config = dict(
    intermediate_size=512,
    vocab_size=8192,
    norm_place='pre',
    init_std_down=0.0,
    learning_rate=0.00727,
    decay_fraction=1.0,
    final_lr_fraction=0.0,
)
Each number is 128 + 32 x the weight over its row's rms, rounded and kept within 0 to 255. Layers, rows and columns count from 0. The size above them is the row's rms in percent of the matrix's.

# layer 6 MLP down (transposed), 512x192, rms 0.0881, rows 68-134, columns 0-31
size [100  92 104 102 100  99 105 100  99 101 102 101  97 106 105 102 107 105  92  98  95  99  99 103 102 108  96  97  95  98  99 112  96  99  97 100 114 102 106  99 107 109  96  98  97 109  99  96  97 102  99 103 110 100  97  94  99 101  98 106  99  93 102  97 103 100  95]
[[108 114  92 148 102 142  70 140 115 161 105  77 147 124  69 108 128 126  98 107 132 188 134 144 142 133  99 145  92 126 106 119]
 [160 158  65 174 106 122 124 145  81 184 171  86  78  85 113 146 110 158 136 121 106 137 156 107 129  87  97  79  96 135 135 167]
 [146 134 186 152  64 141 164 152 130  87 167 133 127  67 133 138  82 102 184 199  93  83 102 134 156  96 172 117 118 103 181 118]
 [152 119  77 150 119 141 108 100 119 152 117 126  88 200 170  85 141  41  97 115 142 153 117 135 100 156 148 163 125 124 103 118]
 [ 85 117  96 166 137 104 123  94  67  84 184 141 204 112  82  95 116  93 104 119 144 103 137 182 110 125 131 143 105 164 109 105]
 [146 140 148 112 148 132 127 145 112 170 117 191 129 129 144  85 114 139  85 152 131 203 130 129 107  88 100 167 145 121 129 149]
 [112 105 140 151 176 106 124 153 146 132 109 216 122 136 191  87 113 113 149 222 164 148 141 166  72  45 117  88  95 102 169 166]
 [134 178 133 123 165 107 183 146 102 138 114  95 145 123  73 134  96 158 183 141 118 101 104 118 135 103 136 166  49 119 102 198]
 [127 171 125 167 120 119 128 136 130  93  84 150  70 141 134 121 145 126 125 116 200 113  99 182 203  53  78  64 154 142  97 146]
 [167 105 139  98 114 138 148  85  63  92 174 157  80 189 164 157 115 150 107 231  74  97 165 132  96 140 118 190 143 106 166 101]
 [169 170 127 179 103 138 137  95  73 120 113 143  51 101 108 101 158 132 159 139 129 106  98 118  93 140 211 208 159 149 102 200]
 [116 153 167 119 108 152 132 188 149 149 111 204 162 145 145 115  90 106 144 154 109 100 147 138 146 123 160 109 104 149 118 149]
 [148 115  88 112 133 113 145 132 127 155 128  58 109 124 153 103 125 152 109  80 124 155  68 111 111 188 151 116 152 147 134  79]
 [123 133 171 162 135 145  71 143  99 176 153 108 109 152 129  91 109 140 152 200 159 140 117  87  92 169 156 170 171 121 115 105]
 [107 131 114 127 116  94 128 132 128 139 134 186 158 138 142 137 124 160 119 149  96 146 150 132 128 139 154 175  80 104  94 165]
 [105 150  98  78 156 184  95 116 110 128 101 144 101 108 176 148 125 166 117 134 153 160  69 130 113 163 116 149 142  86  80  90]
 [200 128  97 105 138 130  77 120 149 158  83 122 150 171 185 104 148 180 108 103 122 116  89 135 125 150 179 152 185 142  98 132]
 [ 96 112 153 135  65 144 115 169 117  85  75 162  93 121 109 143 104 146 193 134 115  99 126  49 103  31  39 154  80  72 136 140]
 [122 149 116 144 150  94 112 163  90 167 177 178 141 165 140 129 120 139 176 137 137 111  94 119 137 153  88 171 121 117 127 150]
 [104 109 108 118 100 103  98 151 195 117 198 151 112 135  63 129  95 166 139 153 119 128  92 110 121 142 122 128  74 120 163 165]
 [153 119 163 110 127 129 117 110 145  99  51 104 125 107 115 181  57 137 115 107 137 103  79 132 134 103 117 143 135 127  90 146]
 [147 142 127 133 106  69  92  98 120 116 149 123 176 104  95 127 183 130 136 160 150  85 129 113 128 153  70  71 142 151 131 113]
 [ 88 171 112 162 115 102 171 125 165 131 145 137 164 108 180 163  88  75 163 144 115 129 170 125 158 135 190 143 132 112 150 155]
 [160  96 155 158 192  74 145 126 116 147  68 148 139 153 146 111 124 106 179 144  96 135 146  55 165 147 142  97 172 111 120 127]
 [143 110 140 137 113 112 120 119 134 132 110 129 102 130 135 116 119 123 116 105 100 143 149 117 112  89 160 128 135 175 172 115]
 [134 101 134  74 134 100 122 110 130 139 121 152 159  95 118 120  90 146 115 111 157 115 141 152  62 138  81  66  94 132 122 112]
 [153 121  61 129 165 138 145  93 106 109 142 137 122  94 172 149 111 138 145  77 110 151 140 113 108 108 116 132 110 177 133 156]
 [137 185 122 123 137 101 122 139 115  74 143 111 138 149 152  70 145 130 153 101 150  83 128 157 118 116 128 136  79 115 136 118]
 [196 125  93 138 149 110  78 128 151  84 114 104 161  27 180 164 180  69  77 101 158 179 105 162  86 143 153  86 130  80 110  92]
 [131 170 143 150  73  68 108  90 171 129 154 112  96 114 137 169 148 131 148  82 108 151 141 165  96 181 113 137 181 136 194 131]
 [129 146 145 162  73 114  85 114 126 118 121 116 123 200 137 112  77 120 107 145 139 146 138 159 156 154  90 117 135 128  73 138]
 [143 170 165 151  91  51 141  83 166  91 128 176  77 122 106 133  86 105  93 114 148 150 132 153 173 142 184 111  85 198 109 120]
 [ 79  70  85 105 159 167 174 112 141 159  78 118 111 119 128 153 133 145 147  86  82 191 122  92 148  97 143 125 202  93 123 141]
 [132 168 126 200 165 172 144 145 181  82 190 209 158 130 120 112 159 237 172 129 123 128 129 125 124 143 127 169 154 151 116 113]
 [152 214 102  91 170 127 119 135 139 185 120  86 176 133  88 138  82  93 148 160 106 137 178 126  98 153 125  93 102 122 160  62]
 [107 155 175  92 111 164 132 144 126 109 105 107 131 102 116  55 140 183 147 186  97 145 128 112 136 179 151 125 135 132  90 108]
 [138 127 143 104  86 141 160 122 107 156 157 105 111 150 117 158  62 143 169 108 147 100 160 119 122  96 170 139 162 121 169  54]
 [175  93 136 132 135 145  80 143 148 121 139 155 143 137 107 105  89 120 149 137  91 133  87 165  84 153 137  66 129 119 123 150]
 [156  94 162 102 101 159 108 101 116 154 142  32 153 143 166 167 142 101 141 145  70 117  81  96 158 121 162 180 123 132 121 110]
 [ 91 120 102 102 167 125 177 107  91  73 114  63 113 121 137 100 136 157 120 136 128 144 147 117 129 151 178  75  72 136 139 132]
 [121 151 177  75 145 136 190  99  85 170 208 138 163 137 109 102 209 138  85 196 147 139 140 177 155 125 125  98 114  92 109 130]
 [132  89  60 171 105 116 144 104 133 137 164 158 109 120 107 168 120  64  99  63 176 163 114 138 111 142 126  81 151  66 137 170]
 [168 102 123 149 150 117 103  82 146 169 124 140 100 156 139 177 122 157 191 117 145 110 137 127  51  87  76 171 118 148  90  91]
 [162 127 155 159 140  95 121 112 111 132 171 153 119 144  78 100 115 113 135 117 204 154 117 131 144  93 138 155 176 158  97 182]
 [138 124 100 107 137 128 116 163 128 144 136  72 101  76 123 152  68 123  99 152  70 111 145 151  59  77  99 145 149 108 139  76]
 [157 144 105 125 130 111 148 146 155 163 150 154 102 121 146 109 138 143 116 144 125 102 108 192 140 117 122  75 106  64 148  87]
 [135 128  84  98 127 114 157 131 114  71 110 177 105 112 172 121 150 114 100  83 184  43 122  75 118  62 150  97 118 129 145 121]
 [184 101  93 104 108 108  74 137  57 109 112 110  98 164 146 133 170 104 123 123 126  97 139  74 148 124 116 145 136 111  95 148]
 [196 160 146 149  96 152  91 124 122 154 147 108 152 148 146 128 231 162 100  89 121 138 106 114  71 170 130 129  89 160 108 157]
 [ 36 105  81 112 135 101 122  40 129 156  95 145 167 160 140 159 192  87  81 143 101 112 180 159 205 164 122 155 140 144 167  96]
 [ 90 145 136 142 184 103  95  97 162 170 160 150 129 141 146  77 133 152 133 154 157 140 201 163 126 205 180  96 137 131 202  86]
 [185 102 138 119 151 143  87 118  95 170 108  94 141 108 110 154 115 138 138  97 153 121 125 160  81 120  87 142 181 173 144 113]
 [ 88 148 140 158 148 155 208 176  98 149 154 110 158 110 151 115 127 109 144  80 120  91 106 129 199 134 187 133 117 129 150 123]
 [126 151 153 171 151 101 109 158 132 175 126 112 155 115  73 187 146 124 115 116 101  76  91 100 192 127  66 194 147 172 207 159]
 [134  80 177 126 169 175 177 100  94 138 146 149 106  98 127  94 158  66 188  98 100 133 146  86 181 125 149  75 115 135 156 190]
 [ 98 115 186 164 124 144 203 151 136  99 118 149 109 109 100 212 182 145 127 106 172 150 134  97 168 108 148 178 129 122 105 149]
 [156 125  99 160 149  93 161 142 142 131 188 163 125 133 107  71 129 156 161 105 129 131 196 100  90  98 148 156 109 187 158 136]
 [142 142 109 105 161 121  80  79 154 119 174 149 148  98 132 126 117  97 116  74 103 202 177 129 116 130 179 128 138 149 144 116]
 [104 146 104 132 136 111  53 102 141 125 161 198 155  97 101 163 114 117 163 153 117  82 121 147  96 179 115 203 145 159 116 100]
 [147 138 124 163 124 201  89 121  83 148  76 173 169 125  96 116 150 139 145 117 115 106 149  75 154 103 135 119 112 137 119 121]
 [155 101 109  87 170 110 104 168 132 161 177 104 159 135 120  70  97 114 115 155 107 144  46 109 130 109 158 134 162  35  90  90]
 [101  53 112 116 156 116 190  66 138 108  65 119 116 124 108 148 134 157 154  69 120  90 148 155 100 103 124 105 160 165 143 133]
 [131  64 113 100 165 160 121  99 145 122 151 174 180  99 125  83  72 120 128 154 145  68 141 159  60 144 140 103 135 126 144 110]
 [172 132 122 137 110 122 114  75 193 131 152 164 177 112 173 153 115 158  83 140 146 179 147  75 166 106 135 200 125 140 154 127]
 [100 162 134 150 166 105 154 126 137 135 160 100 169 141  74 149 152 146 136 126 156 140 124 126 168  67 172  92 100 109 110 142]
 [128  85 126 110 157  40 145 136 115 103 126 169 137 124 104 125 192 146 133 121 142 132 113  91 108  96 139 167 136 104 104 118]
 [ 70  99  77 150 126 104 175 108 150  72 105 115 106 111 146 130 102 132 142 152 166 156  59  76 104 153 146 108 137 166 142 145]]
# layer 6 MLP gate, 512x192, rms 0.0842, rows 69-135, columns 0-31
size [ 97 100 108 101  98 106 100 113  99  98 111 103  95 101 102 109 100  92 104  96 101  96 107  96 106  98 104  98  95  94 109  99  97  96  98 102 112 113  99 107 106 101 102  95 108 105  93 100 103  88  97 109 104 100  95 101 100  98 103  92  96  97  93 106 103  93 100]
[[ 73  75 202  92 140 134 101  89 101 111  91 174 148 150 121 163 156  87 121 152  77 145  75  92 200 140 155 241 132 104 136 111]
 [ 86 135 143  95 102 129 179  77 195 109 157 101 138 148 141 129 236 153 118 155 107 119 127 176 113  92 128  98  78 123 100 179]
 [139 165  99 105 128 134 132 147 154  92 132 111 138 174 137 164 120 116 197 186 135 160 174 134 175 127 152 106 121 157 167 127]
 [ 87 167 136 172 212 159  99 109 128 151  93  99 101 140  83 154 157  84  89 144 143 126 143 102  84 135 117 129 130 135  81 136]
 [133 126 139 163 199  93 126 118 132 126 101 147 120 178 109 186 139 144 117 205  84  92 186 164  58 123 135  82  92 154 143  66]
 [113 180 132 159 150 108  80 142 137 123 129 121  61 126 181 168 143 137 136 189 186  94 124 115  83  93 127 177  83 198 104 175]
 [142 102 122 102 166 106  96 148  96 163 109 189 113 149 101  88 107 124 173 100 123 124 135  96  87 166 152  70 147 112 133 149]
 [174  81 113 135 126 144 109 151 123 110 116 133  43 140 139 180 144 175 122 142  96 104 143 151 102 109 184 123  96 130 124 124]
 [136  81 112 121  82 162 161 131 117 151 134 188 112 147 195 110  65 128 135 156 137 214 122 116 116 196 102  74  41 109 156 151]
 [146  78 102 100 123 167 106 142 127 124 164  47 187 130 153 128  83 146 145 137 152 119 187 126  76 186  81  40 116 124 113 162]
 [184  93 159 131 152 122 184 124 163 148 165  94  95 175  81 230 153 105 144 142 102 158 151  66 157 139 109  98 161 146  96 114]
 [ 81 108 133 103 108 133  74 179 165 114 155 156 129  38  97 121 161 136 115  95 111 140 122  97 163 128 104 161 108 127 167 192]
 [145  80 141 142  57 127 106 157 128 120 142 106  71 177 133 122 109  60 175 152 134  80 116  72 120  80 216  85 111  67 100 136]
 [148 130 153  72 137 110  84 144 143 153 189 142  78 154 106 147 145 101 123 192 153 128 113 112 106 152 144 161 126  34  79 139]
 [167 125 167 128 100 148 110 160 110  88  90 126 126 156 125  86 104  39 131  73 103 139 139 103  87 137 151 127 141  99  93 212]
 [124 128 103 137 165 197 113  70 119  70 131 105 145 162  94 117 126 123 102 106  85 174 103 121 131 118 141 145 131 136 126 189]
 [161 168 195  57 129 146 148 191  96 112 159 103 150 131 156  98 122 155 111 149 161 134  80 138 128 148  54 146 147 117  94 186]
 [175 120 136 117 104 141  81 127 148 137 107 107  95  90 154 135 196 188 121 159 129 131 145 152 100 124 132 141 156  99  68 139]
 [126  62 123 101 128 122 105 192 100 152 113 151 117 131 108 125 198 178 152 121  81 151 186 105 161  73 207 110 100 118 135 190]
 [120  98 186  42 132  83 151 182 149 116  81 100 114 171 187 137 109  96 138 213  80 149 111 135 138 163 116 148 131  96  90 111]
 [ 86 139 125 139 127 157 126 143 117 168 126  97 114 153 165 133 111 134  94  71 120 164 130 118  69 176 143 124 142 136  98 156]
 [123 145 134  84 153  85 163 150  88 153 149 181  77 192 142 157 163 166 142  98  98  79 112 107 151 187 161  88  77  50 132 141]
 [106 135 122 137 108 129 152 165  82 124  69 157  63 145 172  93 157 194  72 105 137 136 151  71 109 159 164 128 106  39 116 148]
 [137 115 112  90  95 115 129  84 130 131 138 115 160 133 124 175  73 162 180 101  53 117 121 128  87 189 151 156 118 136 114 125]
 [ 71 151 144 121 131 191 136 119 123 170 103 189 108 100  88 173 123  93 132 164 164 173 123 149 110 128 130 104 172 105  81 128]
 [ 96 101 115  88 151 128 144 142  68  98 129 128 116 181 111 113 117 173 129 115 111 155 106  69 115  87 109 106 161 161 124 195]
 [133 121 204  94  92 164 140 154  95  68 116 104 165 124 156  89 140 141 137 130 171 129 128 146  95  72 112 157  41 152 172 164]
 [131 133 156 101 143 114 126  75  78 143 143 113 101 107 163 151  80 102 108  80 165 120 122 131  79  85 127  74 118 108 149 120]
 [238 184 175 115 117 119 127  96 149 151 131  89  87  83 133  85 156 177 124 128 184 139 147 156 138 118  81 125 139 121 149 162]
 [159  72 207  85 108 102 116 151 166 166 174 140  61 161 101 132 101 163 145 119  87 143 100 134 179 114 101  91 121 166 159 132]
 [142 128 106 127 150 150 188 114  96 182 153 157 139 169 134 123 136 151 116 103 149 181 112  35 188 169 104 133 111  95  86 166]
 [130 180 107 144 152 158 103 148 102 105 130 144 147 152 147 206 146 170 113 102 122 111 147 153 100 122 117 185 126 126 106 146]
 [120 146 186 114  77 165 115 168 118  79 109 115 165 171  73 113 126 181 171 116 117 102 142 107 165  73 152 132  51  75 144 135]
 [117 151 136 205 103 164 111 148 145  67 107 122 140 164 130 149 123 149 148 165 148  81 194 112  88  64  90 148 155  90  99  90]
 [112 171 216 159 110 161 103 178 117 140 130 147  81 107 109 130 107 156 140 124  84 135 155 121 131 193 143 128 180 152 120 113]
 [140 126 131  92 123 148 117 113 112 169 130 140  38 132 124  82  83 153 146 158 110 132 169 126 161  92 108  88 183 186 110 163]
 [127 167 122  94 145 183 135 169 158 120 136 170  74 138 116 106 192 114 152 110  87 116 138 135 123 127 164 129 101 118  85  70]
 [120 128 110  95  99 133  76  78 164 150 101 120 108  97 138 134 101  73 153 109 171 123 122  97 170 133 108 165 195 134 133 210]
 [163 157 121  59 125  98 188 155 173 127  84  99 113 149 145 133 118 134  94 178 121 137 170 157 114 145 154  90  81  93 105 165]
 [133 120 156 134  83 173 129 123 165  88 177 102 123 139  69 159 143 163 191 182 138 176 203 169 158 135  94 112  86 100  71 126]
 [215 108  68 116 114 184 121  76 132  70 176 176 149 171 120 163 161 178 136  86 118  98 131 124 122 114  83 126 107 151  79 181]
 [117 135 162 117 124 122  72 130 137 100 157 100  95 130 157 174 133 217 112 132 190  62 163 130 123 129 156  48  84 136  88 124]
 [ 85 125 140 109 129 133  99 166 149 180  98 210 141 133 102 132 195 124 181 129 122 112 103 170 144  98  72  97 139 121  86 164]
 [135 162 116 107 156 153 137 157 163 123 104 148  68 120 103 124 164  99 151 103 143 115  84 170 151 150 177 147  80 112 121 156]
 [155 170  94 137 137 158 133 100 158 130 149 182 101  96 116 202 111 116 143 129 145 120 192 129 124 111 137 123 109 129  78 185]
 [139  73 121 151 157 136 179 140 147 173  69 105 109  74 169 145 107  99 142 148 108 126 124 158 134  84 140  64 167 111  38 179]
 [122 110 132 140 169  59 100 151 137 160 148 135 152 114  84 173 131  95 164  95  91 103 115  92 130 152 104 102 116 137 131 112]
 [206 137 180 110 123 130 105 162 126 163 132 137 114  90  83 146 107 141  77 163 136 167 105 133 141 126 107 176 127 140 110 128]
 [ 67 116 113 133 174  99 168 105  95 121  80  91 125 108 162 171 163 134 141 121 103 132  97 104 131 134 135 150 100 178 143  98]
 [135 118 125 128 124   0  83 160 150 105  99 104  47 152 118 117 186  79 174 150 122 137 111  93 143 124  70 172 143 124 105 168]
 [ 98 106  93  58 102 111 116  99 134 111 165  68 139 151  78 114 135 112 156 117 138  40 149  23 153 159 150 106 155  56  78 109]
 [143 100  91 118 147 171 146 112 120 146 150 185 118  41 107 101 150  65 152 162  99 155 118 127 119 135 129 148 154 109 160 123]
 [153 131 176 120 120 140  84 123 137  72 103 128 123 165 155 152 193 111 108 133 126 178 136 188 173 135 128 174 158 122 131 109]
 [ 85 167 117 109 155 124 114 162 128 155 186  67 114 111  90 107 100  71 133 147 171 109 138 162 106 177  78 103 134  97 108  74]
 [150  87 138  70 127 163 122 159 140 112 119 137 122  92 112 175 119 152 145 193  77 136 115 229  86 161 160 125 104  99  98 137]
 [114 128  65 182  78 106  70 130 107 110 156  83  90 150  78 205 157 119 198 129 128 118 130  93 101 158  87  71 119 207  96 113]
 [131 147 130 107 163 114  47 139 130 107 172 123 130 133 125  90 105 177 172  82 128 141  79 100  74 165 106 117 159 115 130 123]
 [137  86 153 121 175  99 164  96 180 170 126 137 119  97 141 156 113 184 173 201  71 113 143 119 173 158  89 100 112 132 110 132]
 [102 137 129 137 168 149  86  99  70 144 152 119  82 136 209 190 122 177 168 150  84  27 124 139 137 136 113 177 124 154 124  87]
 [156  77 113  97 201 135  98 193 111 157 147  64  64 112 133  94 139  90 117 199  69 143 148 119 112  87 126 110 126 130  93 113]
 [170 140 152  55 117 114  90 123 102 132 138 163 146 118 129 154 143 158 112 152 109 111 173 155  99 131  91 103 134 133  93 135]
 [127  94 136  83 117 146 136  94  80  95 168 105  82 121  97 141 131 122 146 184 110 126 136 130 109 125 124 118 170 161 117 184]
 [127 132 119 144 120 188 110 141  56  79 143 152 176 158 117 100  96 111 120 145 110 160  79 110  97 106 135 202 132 168 157 108]
 [168 152  85 102 116  67 116 119 108 114 110 139 144 156  80 151  96 128 180 103  82 133 124 120 167  78 127 139 135 171  91 159]
 [150 116 141 138  91  39 124 117 113 151 132  60 129 129 106 116 170 188 139 239 158 140 126  99 140 102  75 113 144  78  84 138]
 [121 131 154 129 161 127 101 107 155 119  83  84  93 139 150 133 174 161 121 111 128 141 151 148 149  66 152 179 146 109 157  35]
 [157 100  98 103 153 176 104 139 140 132 119 143 118 168  89 156 151  94 114 100 157 175 180 110 139 112 119 129 102 150 147 188]]
# layer 6 MLP up, 512x192, rms 0.0857, rows 69-134, columns 0-31
size [ 92 101  95 108 103 108  97 107 104  97 105  99  99  98 106 103 101  97  99  98  97  95 101 105 104 102 102 101  93  94 106  98 101  94 103 110  97 108  97 109 113  98  96  95 101 105  99 104 103  98  93 104 102  97  97  93 100  91 102  90  99 100  95  99 106  89]
[[ 66 117  99  92 156 145 130  98 134 107 151  51 119 129 162 146 169  88  78 202  80 195 144 124 126 166 134 116 133 100 171  96]
 [126 113 141 107 186 151 176  85 161  82 125 139 157 122 128 105 210 176 167 169 142  90 189 131 150 157 144 123 161 150 132 163]
 [159 137 107  80 123 118 181  45  80 116 125 102  72 142 144 186 115 134 118  91 147 131 124  96 140 121 119 137 134  94 119 120]
 [115  90 129 150 108 115 136 140 132  56 135  91 179 164 146  75 217 105  97 142 151 118 133 121  97 144 183 114 168 149 146 153]
 [ 59 106 136 154 129 144 154  94 148 138 127 103  93 160  95 136 188  90 179 138 139 115 163 140 156 168 127 106  75 112 136 119]
 [ 96  76 183  87 136 102 170 157  72 126 181  90 120 119 141 104 135 131 164 181 108 128 154 133 131 113  98 153  99 119  95 107]
 [ 83 126 124 134 129 136  89 173 110 148  73 179 127 131 104 109  64 159 111 179 108 128 137 100 118 127 159  94 150 125 127 118]
 [138 146 118 161 109 124 121 174 115 151 106 118 125 138 153 151 132 135 118 170 152  84  91  66 177 103 101  73 130 131 152 125]
 [146  83  85 155 103 135 142 145  95 133 120 161  40  94 120 152 125 181 176 148 129 152 147  91 152 121  77 154 177 111 165 156]
 [108 137 150 136  95 133 121 160 113 108 140 137 117 157 179  86 157 106 102 136 161 192  98 137 142  75 144  75 138 188 138 140]
 [137 152  84  78 140 122 161 140 128  89 116 107  85 118 124 131 133 158 109  89 136 163 120 133 143 125  89 143 143  87 147 121]
 [138 153 170 122 161 114 179 155  89 107 108 123 107 134 124 196 179  97  79  88  77 125 140 162 135 120 131  70 134 160 124  67]
 [140 125 183  71 172  88 128 185 132 123 155 114 140 166 171 148 140  98 113 141 123  95 222 135  98  92  92 138 148 158 155 140]
 [170 143  80 174 128 193 125 197 122 106 131 180 103 110 129 175  99 154 119 107 121  88 179 148 115 122 210 157 109 152 128 102]
 [145 142  95 147 171 148 129 150 139 156 140 152 126  91 170 121  95  99 128 105 143 121 102 143  96 181 122  53 137  97 142 160]
 [ 90 130 149  79  28 138 167 107  93  99  78 197 146 152 188 135 167 122 160  86  51 133 102 146 113 133 140 138 103 106 176  98]
 [130 126 125  76 121 168 119 183 158  54  97 157 161 125 116  68 128  92  91 112 110 154 112  73 109 161 139  77 109   8 180 118]
 [175 182 125 188 159 147  94 129 175 164  59 123  64  98 140 103 111  68 115 123  89 136 120 102 118  77 157  93 152 116 106 133]
 [127 130  95 164 109  88 144 170  88 113 127 157 154 112 141 136  96 146 110 141 156  34 109 167 164 157  85  82 114  99  78 158]
 [104 159  84 124 107 127  56 145  90 136 141  70 162 173 184 127 151  99 132 143 123 102  98  67 102 124 105  85 161 128 138  94]
 [144  89 125 104 122 124 114 144  90 155 157 147 113 144 178  99 126 214 103 187 114 125 100 180 171 104 112 155 105 165 116 108]
 [159 117 122 146 157 128 108  97  90 168 149 143 125 120 152 151 122 121 143 114 147 172 102 133  96  63 151  77 125 100  94  89]
 [117 151  99 116 128 101  97  71 101 195  97 137 125 127 134 123 108 143 170 118 144 150 107 142 131 175 129 113 180 118 157 158]
 [161 129 109 140  72 140 184 167 163 172 131 149 112 126 161 161  99 159 163 119 115 113 125 115 141 129  72 174 140 105 159 142]
 [138 172 137 148  97 165 127 129 136  91  92 110 168 185 116 134 130 121 133 136 144 155 106 140 163  76 163  74 134  96 120 145]
 [124 160 112 177 162 112 128 131  96  71  86 196 114 165 135 125 112 190  88 126 137 159 143 146 147 114  87 112 135 105 125 142]
 [123 159  89 111 122 149 113 103 138 137 182 128 119  80 143 160 147 114 150 120 171 121 129 140 155 134 140 160 127  92 173 134]
 [160 118 166 131 167 125  89  95 110  86 137  87 138 107 160 148  90  64  73 133 164 109 106 149 139  88 109 120  85  75 103  94]
 [164 126 147 106  52  74 104 131 144 117 120 151 105 142  89 209 110 183  94  97 178 139 140 119 149 138 179  86  78 152 182  95]
 [ 97  86 153 162 168 116  88 140 143 136  76 111  92 117 124 147 160 167 160 175 167  75 139 122  58 229 154 170 120 108 173 145]
 [132 124 102 151  79 124 104 156 124 159  80 211 128 126 136 116 136 118 137 103 132  87 114 123  98 101  92  90 189 139 102 152]
 [121  80 120 109 125 125 186 111  78 162  99 177 156 154 137 125 109 130 143 165 136 130 184 165  77 108 168 155 132 143 137 144]
 [159  67  85  97 167 121 117 123 169 174 170  95 115 122 112 152 131  98 130 139 101 113 169 105 135  73 115 107 109 156 132  80]
 [137  92 161 113 102 118  79 126 117 130 155 128 113 158 134 151 122 160 150 158  78 163  81 209 110 117  65 106  96 117 100 127]
 [ 73 157 150 176 118 122  90  79 126 102 175 151 159 175 144 137 135 144 147  70 146  84 114 128 141 113  65  91 121 113 140 129]
 [131 146 111 139 169 121 140 127 167 111 111  90 105 107 186 100  91 153 126  86 120 115 106 123 152 124 121 157 112 121 129 123]
 [138 137 104  56 100 140 128  70 188 133 134 151  90 141 118 143  31 148 115 151  98 106 101 129 139  94  86 106 112 126 129 113]
 [198 121 169 131 132 129 101 129 146  98 159 156 154 183  72 109  96 113 139 160 104 119 157 135 129 144 148  89  92 130 141  89]
 [138 165 132  95 160 138  66 106 103 151 195 114 134 106 104 166 180 126  80 111 123 129 115 116 135 138  89 128 117 111 157 100]
 [ 94  87 119 112 146 120 144 120 103 150 161  41 136  95 152 104 186 122 147 134 116 130 146 106 150  98 106  65 134  96  97 103]
 [120 106  37 158 109 129 104 133  76 134 109 183 125 111 151 122 117 162  81 113 127 122 114  68 164 110 157  82 152 117 194 156]
 [159 107 182  80 169 157 124 163 171 125 177 116 138 115 167 149 100  45 157 164 117 140 137 145 137 127 121 111 187 112 118  90]
 [208 115 137  90 152 149 123  88 133 168 134 141 136 135  59 134 104 129 146 112 137 126  78 161 132 132 133 123 142  96 117 111]
 [ 83 156 103 137 154 116 131 139  83 158 106 175 143 100 161 136 149  66 110  93 184  85 127 142 125 105 161 108 168 128 110 123]
 [109 107 155  69 107 166 137 181 135 142 117 121  84 128 121 146 112 154 149 109 103 128 154 176 127  95 177  91 138 188  78 161]
 [100 153 127 125  78  74 109  95 108  78 167 171 108 179 136 155 123 116 116 161 123  96 131 151  97 142 136 102 123 111  74 103]
 [ 64  84 139 137 125 114 157 149 125 156 200 195 137 145 126 107 117 174 110 124 127 113 107 150 125 140 162 145 139 118 143 115]
 [ 89 119 104  96  83 116 109 118  85  86 103 143  75 125 127 202 101 110 133 109  86 141 166 146 129 130 117 131 113 127 104 124]
 [147 160 105 169  79 117 163 186 183 141 194 171 150 139 125 108 100 142 140  98 125 142 120 150 139 123 139 144  87 142 143 137]
 [172 112 113 102 118 104 114 111 105 107 120 158 110 154 132 161 136 144 162 100 138 130 134 152 130 182  82  98 112 188 134 114]
 [146 151 186 209 172 131 119 126 166 168 101 126 108 177 122 163  94 123 104 129  87 124 157 134 142 129 157 109 121 100  99  87]
 [203 145 148  94 142 147 118  86 123 184 204 111 133  91  92 176 167 131 141  95 113 145 120 131 129 167  71 107 123 127 125 131]
 [ 77 117 113  84 115 175 107 114 125  41 123 103 141 110 177  97 151 182 179 112 142 123  96 139 186 143 116 109 108  62 101  60]
 [160 137 124 157 126 139 119 111  66 131 194 126 154 140  96 146 107 168 140 139  85 137 124 156 143 134 131 131 109 174  67  94]
 [ 97 125 128  62 161 108 112 107 162  60 157 128  73 103 148  74 152 152 180 130 157 124  77 110 197 126  85 114  85  27 120 101]
 [115 112 156 174 123 133 125  86 143 150 150 168 100 113  60 131 149 128 111 189 108 105  86 130 121 159 174 154 131 132  85  97]
 [153 129 171 153 168 126 144 105 166  94 148 204 101 100 108 119 175  87 133  78  81 145 109 123 144 118 112  91 117  57 220 121]
 [140 139 159 117  92 148 152  86  89 170 144  89 132 134 111 149 144  67 148 104 147 137 149 130 158  99 105  67 102  67 111 112]
 [155  90  96 104 130 125 144 145 120 130 113 126 143 112 143 109 160 136 140 111 117  71 127 114 144  48 114  89 149 117 112 139]
 [120  85 140 165  96 141 202 105 159 149 170  89 168 133 126 112 136  78 187 112 183 145 138 110 115 120 132 118 114 152 160 134]
 [157  50 147 122 130 180 118 176 121 149 161 130 120 157 174  95 137 125  74 150 116 164 102 138  73 116 163 104  93  93  91  86]
 [ 67 125 162 105 164  78 119 133  82 122 150  81 148 129 173  67 136  98 106 143 115 123  90  95 142 168 154 110 134 153 178 147]
 [ 86 162 119 128 169 133 202 121 143 178 129 122 118 161  61  80 147 129 112 104  91 120 154 138 109 141 131  96 170  60 114 113]
 [135 134 125 136 124  42 163 137 123 110  88 140  85  98  42  69 142 126  81 175 132 142 124 133  84 121  61  84 143 146 112 188]
 [150  81 191  99 112 120  90 114 120 135 143 160  82 130 148 120  91 120 154 116  75  88 114 106 133 101 108 123 112 125 117 132]
 [112 132 102 113 135 143 116 137 116  83  87 117 123 141 101 140  95  73  95 157  94 151 178 222 183 165 175 126 108 119  67 108]]